{"head_dim": 32, "norm_place": "pre", "bias": "all"}
Each number is 500 + 25 x the weight over its row's rms, rounded and kept within 0 to 999. Layers, rows and columns count from 0. Numbers have three digits each. The size before them is the row's rms in percent of the matrix's.

# down: layer 6 MLP down (transposed), 128x64, rms 0.147, rows 80-127, columns 0-63
# gate: layer 6 MLP gate, 128x64, rms 0.195, rows 81-127, columns 0-63
# up: layer 6 MLP up, 128x64, rms 0.193, rows 81-127, columns 0-63
down80 111:528517476524518480493550524486500469465483503515497521500441512527492491510486500460543526511471468523493525463461499505464569507500494486474496511464523485510495554483464516495478488486496522
gate81 096:474481468523519477506486487524481510512482562465493543476515507517493498510463485522498506504519464468501478516503525495496477479472515535554490478514493539489477535543484502539556471467500467
up81 101:464480480470498507515475521512505537466524503509499473470495575480501505509496490494471487566478457507507500515542491482529519528501518518506489456451472520529506478514501523462491464519493526
down81 102:510544480490500531468493467534520500449507487503511488552505493485503476442540497531478506517481527549514500481510484506509509467514566481462524478492463494504505475476494523458493504508520528
gate82 110:462488538495500518518528461468484485501491516529525441561523480492481488513484498524466497501499466511507460475507476472476495491534545491524493542553524520496460497506488517542509497518487489
up82 112:542492488449497495491527511468527501482532525486461516550492498491497497511511485583475543493455479479499508484527534495522459490486493509513515463447508475491499516504518499476500527480522521
down82 101:504502521475477442412493476517511521522487534492534496476479488518505484496448501496502526517518523492496538487518495470540469473514553542521508495512470504487484506522460516488480499496505517
gate83 102:490496541462543473493510516490499487515473534484526436472528513490508447444519508492528489490515499498526519495469473503452516509479479500508498521510515510479515538463483435515474500474506508
up83 095:523550511537520501554453480452476448501538478489539479497506498534489488483523504540502490476489525510508501487500476491509447499518462469487480550486491484533493512460489507501510499522483484
down83 100:536489518483479507478530515477499502540510538488509483486449536477518504450495474499528513515515456520494486468520491511462547512543468505492489496508560552524513512475493494523512476501539514
gate84 093:453455524519503510464469516533532475473510455461546514509498505503484492506479528559487492549503518483496533458507529483466454487492490498484518474498482472489522476528496488499491503530512464
up84 100:495531454519538489497507455544532518498496507503515520489516495490444511494495460502501499526541494510517454522528516491497510477555504495485498508528524464462570532503484461494512492487525504
down84 094:521501462510507448496506515488495491561484498488489507517488512494446498517508465493547492452542525496506470554484524518518525503526465520472502524456545501537524502513477485490500481496473475
gate85 077:542487489516481502490468484491518535521525455467499470515452464493513488500488485440513492496545496464495512454504483491543446506479525510473493488488496490469527500476479485553501494487464482
up85 085:519514510552475483487514473504520496475485485508482521484483493480484487512534504531481483470505477496453514475500511486504528518508503466420501431527546557552493484503501492512514505510504502
down85 087:520475493487501521472502505531488535505474541507505517525496498432462488502499492494488524514470482495459506495475521515558480546499528498473492450509509500542488526514487469539474515473456532
gate86 084:488496505519467543580485502461501482518510553517470478481507459517463508501499537464498527498477488494480495485468474529482519505469497537478496502495451483513496515505476523479544531506481519
up86 110:496526496489519488526472492500493492492510531434422530475499527531485504497463529495533509485502510499489467543486488476539476483486518475499483480492515490497500502503515563524541489465459513
down86 108:491520471492496508514502536494485500530534539497518471494458471486436520511510501476509511473481490491487480512488504545497509524491531472476460489495436512543450547507513537510540484507503487
gate87 088:511472498504448518467528503482487519539496486484539488508516478525491485455487481455538484533503535543516498494482523488498495492526483478522489483473495511472518481560497482537520508509443548
up87 089:481526536467464478515482518488524536514472509514519478478490490442533510557477515495500487514482511523468516503439474510491465462513495459506470491466489484515498490493528469500473466514462478
down87 098:479486467484529495504466489498523499519510497509476497512509471503505508536516468509488513520475511448511497485537486450483537481481518564481480514450501485517423506489478500483519493499555474
gate88 103:519515498492516503512534509504492562512485550473463492466530514450500510494472554497492468524475526512515508467502495472511516515505506472515524528473456518463499533561485489498508484490456508
up88 102:469521528492491511495501475466518470469482476460504492500459497525460517538506539497503512496511510499500531484492508439506514458483525477520505493518517497444514425461504521485512458506503476
down88 098:477515487516461488535476522504573517488470494478478473482466512496540477492541502472509475494488456510514478494496473521473531519476537501547505492528464471503483520482483544512515493452484493
gate89 109:510507527512519499502482510479528490502489502463515495518487440477444521507503483493538464530518525560514512534484482479451526476505508528476513491494468476492499548497468488551517458494485484
up89 109:476485523534493452505507466502508451459512524508453498495515524474499452506503473478528519451557464483480517536509490457457496485508502511518499487528482475478515475500501468465497515487507528
down89 105:514543537525499510507505508493516512520514484488475553488541493495478472519457462491503462524479512502514445543473501505463475547481513519478496506505499470510505491501496465565493508481548475
gate90 098:519512457537487485494504530480465512475560469503502533513497495510482472504489501547495509449529487451523483499467542486474496470476498514497523515489506444513496514492520448476515495509545516
up90 101:497529496516499550543515509500471527474511462501515510503510502457484475461541488536522475485466532505517486493460489477507529501459449504482499504484465466555505497508485513496501529522484555
down90 102:477522501545510491503508538483520515551497485482492508496502499514553532485513496520469482528513480504516526458572476488471540498543518495526516532517497516493457485465498492527500470525530466
gate91 105:496516538509461545488490546470457474489524487491504490498482470517482501473449498481508539484524467538502475476516521469500492449511508488473532482483507526510553481537490507519548479487496489
up91 099:490472502468497489486512489487509507518484502489542480523541501485493504522501517475542506519494479534496470533455523474466504468458505546540435471508502499494483523517485466470549494456511473
down91 089:467503499495478503508487514483484522468496455465506546496491556484514505468538508488456521498517477481539516503515505514471555492459500463495510521498545481544523449455524495513493508504516495
gate92 082:485494476492510493490477511534519541459551513488518512493497520517442505506488469490503524452477516523483453484510510459481526518524511513488462477469533516515499549493495516495541469529552497
up92 082:501481501485461518515505542458540492511438487472491491485501463577488522504508481500530504495481489481499501520477501509507501503453499515488474465521492553524499466463488529520503482485528457
down92 089:484519495480489465514495489527490555507528480475466489491550497481463512455504470437492534535474548506504499500506501480499498466522502475525537489510481510465460537521540485505516480519513522
gate93 092:505539475497495523460519537540512545514478533463495467507418473492529507507475500494523488489487512522533510508492482526493503494491507530530497523480483515488508488526470481547508526457457477
up93 090:511526483541503487508518495481490520465537452455482540445493501500531508474528500476498521503506509518499548468457436497502495517499477521492488488477476522462458508500498512470461520516470506
down93 090:534483537509509466527502453511459495505497453473533530506537541509449467499523516535460460506525490521510475509476519491476480444488498486488477491528508507496470484456534500482509493500507490
gate94 094:542541511537460491505528501497502479438523495522481503490497520516488505503478523514453479469551469478477464502530457510516514493505495482492532517476534473429499525461499494519512501495500498
up94 097:548524496516540519479474461492493512491496487478528507508512504543474512524569509507491554488508528520477483495513526523492505494489501453527465458485489521512519448505516477491536549503508525
down94 090:557480516497494465435514492485550531491519488532515473473497496540506488507479511490488486508525463536494486537504500498537507493483427483466478500482494516533496499512499535535488516519461503
gate95 101:513499518509482532516535517550485541517511507518497466471510501463473478526491526513490494479495488503453453510493509487558487499498522498494537511502510488445509481530532468533495429523482504
up95 091:489499460447523487540496490530470518526525522496518516506517473489491529478497509466463465499554532490463548501474490490511537527531467490477467496514490485480535497539475495503452507500526504
down95 097:501517539474533531512519512468530552501474517515479472516477468565475511477512478484534504507476510496527513512513504517513505480551503477511515482430461526511524503513465488510501491492498546
gate96 099:433519511494522523490527545490471509497519487482483497473480506523495511515504541516517521446522470472543487532454501514503501481511540472506522504476498489458481503514451449498474473521491520
up96 108:537501530471482494478505476455483536504480534486476479490483481525501506516506535491517536484525467534478526474510493490469482499521498481515491466498506491463502487568497510474517534478547432
down96 108:517494508501550500497465519536474434508507475452480537512487504482532507456486485484485505516513528494489488513461517461499493503503518543529490494522500521510513515527482529443486525506513562
gate97 091:525483510504507438480460510519440469521528534506507488512549490511503503554528520479516473499456487464488472496502518485442485498510548502518481473485512495510527505495453521492519501519489498
up97 097:450498477542493515466490503523503508497457499530507516506486457530505463515524484518452464529476515491541531513484524531470464492478526507525483503497484478501521531481511459495472484523444527
down97 095:507448507489497502486477505483486454545490491478541521500529477521475478506505494512489477502495515511502499486484550536510484493518511488471461503456485527553494467528464526483523562536465480
gate98 106:490523459483511506464502535503456499499489504525565503507521485558490484508512456536499507498510488511463420501489508456478467483502523514528541499517491505492517502503504457525496469485484507
up98 111:451538442482490466503511525507505520532467494529553470496518464464530519494526471505481482532515508470491494488510538483478491474470520478537497530518486512505452475506529482486540476502499484
down98 102:519521479494490506508489472490508470504463508496467476450512530520450532532496516472504540491480503516426472496537530485517513472534510548503532491468479511486496484516494534494463516508526530
gate99 087:488483454524443499519533526497487547518499450488534505523525526499513461461483464445472498481511469517508459546511535463508490501485520496487517503483503497476490482473466476494519509524500496
up99 111:511505482460526461523530489493495488511544485509481521487507514497518524488489559461502539524505524514533517494498520461457518520497483521520484525525482550498487500519461518458532532549531519
down99 105:533502517520507481492535506508494520506469586498527476484521447510526547529515482547503487498501504536482482509494498484508529480517495510489462481456535491501489519524502500561500463508504474
gate100 119:510458514488519510516533509476487483516475531460496438478502486505508499485510473508510549533508548552519460481493477507484526478525522500498478515502495503492512566455488479523548481477502507
up100 125:465495523515472543490467513491505520511476534470498508493555528475501563491534520513519477534525492554512516465514527502513491492455468479497504508472513504464479469502471521525481476537489520
down100 105:561479528487515508483486507528526532512460539486435483485559470502487530492489510512497503474499530496507476491479503511510514468493524504484560476551495453478512516492510499503469527515484516
gate101 103:511464505549479474523488502474513459474479518497507467494508541519527478505488532503488492525542514548509520468528498476442480486493492496534489488524458466537496494501529534522502479516443503
up101 105:483500491437550480467513504498491551527496531504497511510534531525492497528490518477511471533507516551540511491496501474483533507479486496501484490472513479486497465492539440556499484483516479
down101 105:479516502514515515499490516523520516465475456515544507563476542493488453508505527483519496500495490501450516469509521459497490506501517520545488461540446488461495452490484514524507495494516483
gate102 083:447502484482528446523494492515510514507507509477478518458488513473443541479516512521494493472522496485499500491535551489493549452487475520496536511486515479469478504474467524519497538538487510
up102 089:527485530478554466495509468480523469483492475493531541503486494523530499522546512499534493539480500536558480503514481515489462541495496483489506545487505478455511515494516491499535470524460496
down102 086:522485497555471493538512550486502465472510480520480493449486524498455497511450479489532498489510513481485525502501536522451530471524491524509508510508541471493439495499516491502479499486536481
gate103 116:503490500518537458536510541497493493510512521480504470481472495523466466494510503519528478462524453473499512449485527484455542491487477444484526508490476521525521480503472479512445500515506524
up103 107:529500555541534537530499451514507481478499505553479506475499488505498482466462481482507485509527482498507492520497494487526511512554466528501518490539520540471447493462483528505493511483519471
down103 108:513500543549526517499532464508527509504475447510465517515470481487476495510488487547471535493499485473461541529488513482512522483501519489475515500536459513507476517460497496503448459518504467
gate104 107:498497553498533493545482529478449487498528504489454475503474511506515457491502488542518519472503448506497504510477484484496486489507507437519482516498458504525467554495510534508517479510470472
up104 108:483490493478517511501525466530502515525499510491506482541485535470493532521469440488516514512492531495493476498485506492472499485529503505543469521528551468508534457520435509550503477511524477
down104 099:530478479493521527479506489532490489506535504503513511496520459514463523494452489461465480504460528503456486494514526520513513498565490485496509463467526478508526562542469478510516514514476505
gate105 102:506463542494521504485497483537535488483493495509486450491503495499528454529490526488516473451519498527492487539452499475434509495490519519536538469526491498456463519482492520475490503494470513
up105 104:542500514482517508520478500478537529555499495517498502433497475508506461459460496502476485511481521486525535501501527558495534494522507465478469542496525493510472511548469495492497493508508467
down105 095:503485477473520472506507476528547519539480511526519464470475484505508510537456526513492509447473501494479534459536465512538520489499506492475525522549525561506493522473481493503514520505482495
gate106 102:433498496458518509503494513488513518498498497484494483483438509461541476497498482502501498464494463520515522528490509443476508501492485500565501523545524555525508481523497464490506493534508505
up106 094:505462514492469563489519460512532505514492501486498479519489514488484494495497529495494498488499526506447474475435520544454486508518525557485495499509529514497513512520496457487491508478554534
down106 103:498524497512540480546506536491507500478492518494500479464466519476522517500489507502485463501488545475525479512499445461506544521518511474547513509513516500460495449528514503542522489444474493
gate107 090:509502508526477481508526495462470522496529497518491522477470498491497517488457549489488478467466506522466499518500529546449519483475535509527555505462518469489497493522493553538540506497476500
up107 092:502479497506470458500506504462518539516489491470500506467509507527531490523499511502438504499470472504491512542524512547481484554445510458493485497469516446497556498482478493490501513525510492
down107 098:491489501507471465490492505455478482523513457498487514517509520457543469460478500513496507517467498498451462540467548499446490490502526541519539500517527504532513484489490535503525498506541500
gate108 088:492503458478484453537515546511485527454555498501514506482510523557454487478498495515466496443481463534513509503481494477498493475530547519491489490497484504512498527516490550517499483503487489
up108 114:514484483508532492496521432462504486517534467466494494494521487500510450495562455482518493489540517496505496484514496441520520524514521487531456501518501485506509485478507451480466480488479520
down108 120:536463535480501481556515488494487473461502511466521504514525516515474523497495512554444476544533459470503509493501528533460536498528530487475485487491547498486507519493515513527498493484480513
gate109 090:535528522491524495517493508557490463479501460523498523534491470506540489509538477518502492507452525502517485467523467516466529497552513512489491481448498478471501563498485473486520504502493525
up109 088:510448484477479503486517524492506469515498452477519497496484505507518533524528519472516498519523506454478508539512486504482462448500523452497491530481521513512518461456533514568481498484476501
down109 091:519528484510496526506477512533510476516540471481508496532509488501548479515504483535497454525458488487575541469524472482471484523493523518488495463500478515492503501471522495493509455512503555
gate110 084:498446503450475489531512484448541466475515481486503545523503524485467540494524499505500525471521498498477475487487514478501551511494514503476473530521527512490533526492504501490507487447550477
up110 086:510502486509459527491522525515485525519507496452522472530513502447472518483480488475502532532495477510500520501502508547541509471460457572503473473502515487500507525509540494524495494451472502
down110 092:453501496474507474498495485480502519510450496532519452508535529488477529505513490484528489475476485512499454505501505434484506485502548504501469497482489475507513502562453525498547506473469501
gate111 103:488529508507516468468487503511511504526504463485505511503497507508441481543490530503468489518535522477527469449488516460458514493525486524492534521489506482521507469512495482574449483521519515
up111 091:470548479515556483483422515477518514517520480505516495511502502483494519533469497485446480521478520504490457524483496493487512511492487514490515532500488485514479460523472521530482451461510536
down111 087:489482493477503493483510474513558518509529480471476528463545510485515517560510504489489461548485537500474479492497484530473478492536464483478468539467495486474460487534512465528508509497504487
gate112 112:526477474477519507473540503493503492492478495501496510479478494449486474531528479519471481501531488516497458485485550457498521540496488501487525533504528440481527517520497536568488463488498487
up112 100:532495491508502495495491457540455515506521512525472504485474478491518517488425465439496495497502531528483483487492550526520499555527509480462496470500519505496517519512495517459541518494493508
down112 099:503490521513477488488482497484549493448472508507491497487503534495555441521489549508504530515493487500517488476487478499484499503531533548521462534496446491493467460458458521503504487499480499
gate113 088:527465500473508489460480478486503531517518498463507521454474506453560490532432495458502521527518536496541470520508496501481437496510507513515522519514505494483482506505515481504492473487474510
up113 102:509541484469517514507472511534431496519526513481480485519559521508474523513496471489477478498491513496483480532503488512533524471463510534468511494489527558480501464461493511484525538490509532
down113 106:499498471518489515509501549500495512520525501496500486533526530484436514478524472482526493527535455462501470530511485477498527505506552530497530491459540519508534472528471508482492468475523467
gate114 103:520508515531530477478486564527463511508464474476500500553478488514509534495523514512473449482504468462530516524512491470512482504529574496489531499524508508496510532464499501528522488495503507
up114 110:533484496545484534496504501494482435494510473495519507501497513494535512523490502525535500521524499506492499496498524490508456554573522496530468509517484529501478493466548522451508479516461509
down114 110:463498457496513526496507502498544476526486497566474523472508503507480469525484467500525504489551505499459542487500523491475532538544497505508467516506501461521493510501467495471475470552499488
gate115 099:455499491529504513493516536466497477506510500527483501507514501538469454517485489550474511470529462510522449488470488491440516471495518502470535500529513482498498503512532487519507555533525467
up115 092:512507477494488497512486522488483487523519528513512478552496495520487487441504507490507465478544472471520463536491510471516477492543505485476535490475527565493512478502504496520510510497499583
down115 090:490470517517481525468502489499562516526480516509487519518486529456540518504513492514527499497463478482571526449492499536548466532491480486513515473474481517521468519484497518501515536512491484
gate116 094:475518536506481517545492523514499529477500494470516495555506439503542485524510466499448501491538500498455456517508509495466438521499492529520459532522514489480484497504484516507513478507503494
up116 082:500467459526496502483482475511521466483506460546487473502518523493488509513488476519473489548524523541517494525518470495504504517475502521506486481507482467539455488530470520515561447541485489
down116 091:512503543473510497563488529497508556479475516450501477565488483489501482512510516470498496500508491512475452505504518492511437516531473494498499532463528509495518528497529526500472525518480516
gate117 088:492512463459493532537497515492488493507535486501471511473494479523539545498484516493491485504488508484499498524524486535523465555426469519485480496506497551475506497497439510506518537496474482
up117 091:462496478480505500508480462481540480489548493515540479511532483492511479503451519485441512499490478525490448510510492509488496518504498478524491530591530483474523482530488487486486506484495507
down117 089:495525490483509534458512490497471564497505502497480511488456499533516517477515511494522515501475519525498526494524465499489507487506457522499508502396489482531478508506558483518495484516524508
gate118 091:517523500513484500510492546518510506481485462482497530492521524525530476483459512472474523553518455458517481512470522500544483476521506499511506532482460508479477507531506510530473503519433535
up118 104:476502517477522546487479493500487506478479496479530449537487505533483521554523489466503516489490472464508529496496503480501545553515516468507493517462509494528497497511434544525513487468491522
down118 102:534490550510513528504496534482501487523461517521522474515488514501468521520549486476474491496457509479462449546480502487528499525508525512537492484494474537478495498537470544476489473483473469
gate119 118:482490477520493524537507540490484501522467477460450528493521528513520476454514498483537484514490467502518499503508539525491519481476583513497529508479505537476498552537490516510498480506476509
up119 103:476466482520505484503487503441503490505498496515479500506470524466496449509482475498480502448508516544512504494479518489483537483476516530473490433533520520550519496545520487460488524470518493
down119 111:510480516525508526526503533522482489481521500505489470537494528452488490495460483482499562480485516507515465530500507479527514502468529512530534513580544509488493513482502523505495517524552482
gate120 083:488489513510451536478494486530467514524511533511498482485503482511502473528489495458503501465493482531483471526508504520491481498493505481489506489492491549480440518532520458525475520518580547
up120 089:464538475458472478493518439518536510522471499500503521509480500494512508445533534487475462495477459469520531511493511465499545518487540521487512470521532498516463481479507513501507504502518539
down120 094:503503486532449518500502471555462528496490496477522489511511456513518496508492472493435514488499522512485510492488537540480472476536474491516510494481485560480459506508538509483454476529514500
gate121 106:471473482523481477489529513520522524478449505520527540497508551493476486511523491518492497498471536475496489506504495480498523471532528472522567515485503509493492497500472462473482445529507558
up121 082:536532515518503502515496517460486495504462437506473479498513524536530511501516525539511449477496519452475495490511507489474524507483532501476507467491473479528475466515532511555502484506447507
down121 092:499494503491535451481487481495552497502431529495563532523496509500475505485484530533472504470503502513493450525509505489534540450507492530513477502472524502522509497516498502471477495508492548
gate122 085:516524484506471543492487504457463487517496509490540468558497509505458502503508464505479508507520535535513499516473513483520499470482476443471518560512501547499460476496516460505482481502520506
up122 079:529502541480474508503535451497495463499535461490505519494459500481511510512496466462502506490470507546510521535492478511522452508494428504519492498546517509470538523507506484532504506484473468
down122 092:515513483496494498509512518519524486478457503465510540515506503496525525481494514513484534550521502456494464439468527493466498491520563440506458511514473490487518505484502532458497475517508489
gate123 099:527513481508514466499513554503478482487500531479491487523485541490522505446483493524492488497444516495499502505471459523452520489556496484554528483479515552497489512488533532538507488494503504
up123 085:449506527487472517526526510479497535444511494544486500477511500498501482460495493459529546517460517468477530494525512480493528479477556528544497507476483485507469512504496513525463504537514488
down123 092:513459519481497506469490504482483504473473517517496488488507464548508479530490455549473523530519486526515493508527528530492488530457489496496465525453462447517480470524491492502503519509499559
gate124 112:501543489527524485524502497474502536510511510521476484490491515486461517473483499455516448498525504579459513513471501468494494480521488499523474515488445472501504476498488474555499465469501492
up124 107:514473557515507508479535516506447489500515481500482475472512530469501493547549506417539473535499500491502503552499495507466516480501535489490491508504509489495529497473514504498462497468505518
down124 101:473523446515494493488511521491517540507471506522489497490463493505511522504472503477489472539496482527484482483540470488531519519527509514525432502533469527470481439502503495558528503486526503
gate125 099:541484505537459472498479515510486531492530528479534502496538531492502468490506530512506503512508489519473422492476496457525517493502515488532457528477518493490457473516472516502544483534522519
up125 108:452514520475469493464525496553519486476526491539506472490518483555480489526533519476451498516483487516509467519480504545480487499475519527462511504484522509502490501510509519504439516528476537
down125 106:498489477496507489464496529477481512512494514492511517491505452530441525500504514500536504486554476497547570532501468474500480466507497482518484499505459476469498503555517481515506542493524477
gate126 108:530548502467532449506491534569491477482524506527495470510486489510460489493525461521468494517485527538492475523537459500455526491509501500489508517500494464480521550503506479495533509515506510
up126 107:512537517494473526511478492509493518465512511553541522439504489501495509494486481522513481478522463514518468501522502498525464460476493487502517487521537450478512521568496501485482484462485544
down126 111:496546481460482498501518530518526485480496514512445514466488514505521471524460503454455511540488517512469536469483530466497544496503519510501483483486507463500496525542545500495493457525481484
gate127 094:489474503527463471517471502490459494510549490524478508489513520532520494455494504501508463486486464490497540502483486532488437508496495492506514532497528507556554485495488490562485481484470526
up127 107:538458518487493501484501494423511471525487522431497478509526499514496538507555515513493486534509469529559492492492496495508488520508501503492511506480493484504486462535479511478481510474530546
down127 103:451461473491493499520492492462517480514523492460533520479507465520478542477525514539511492521529471478504527486495449466498496497566461479497506531505467498487510512489508511463507498533523541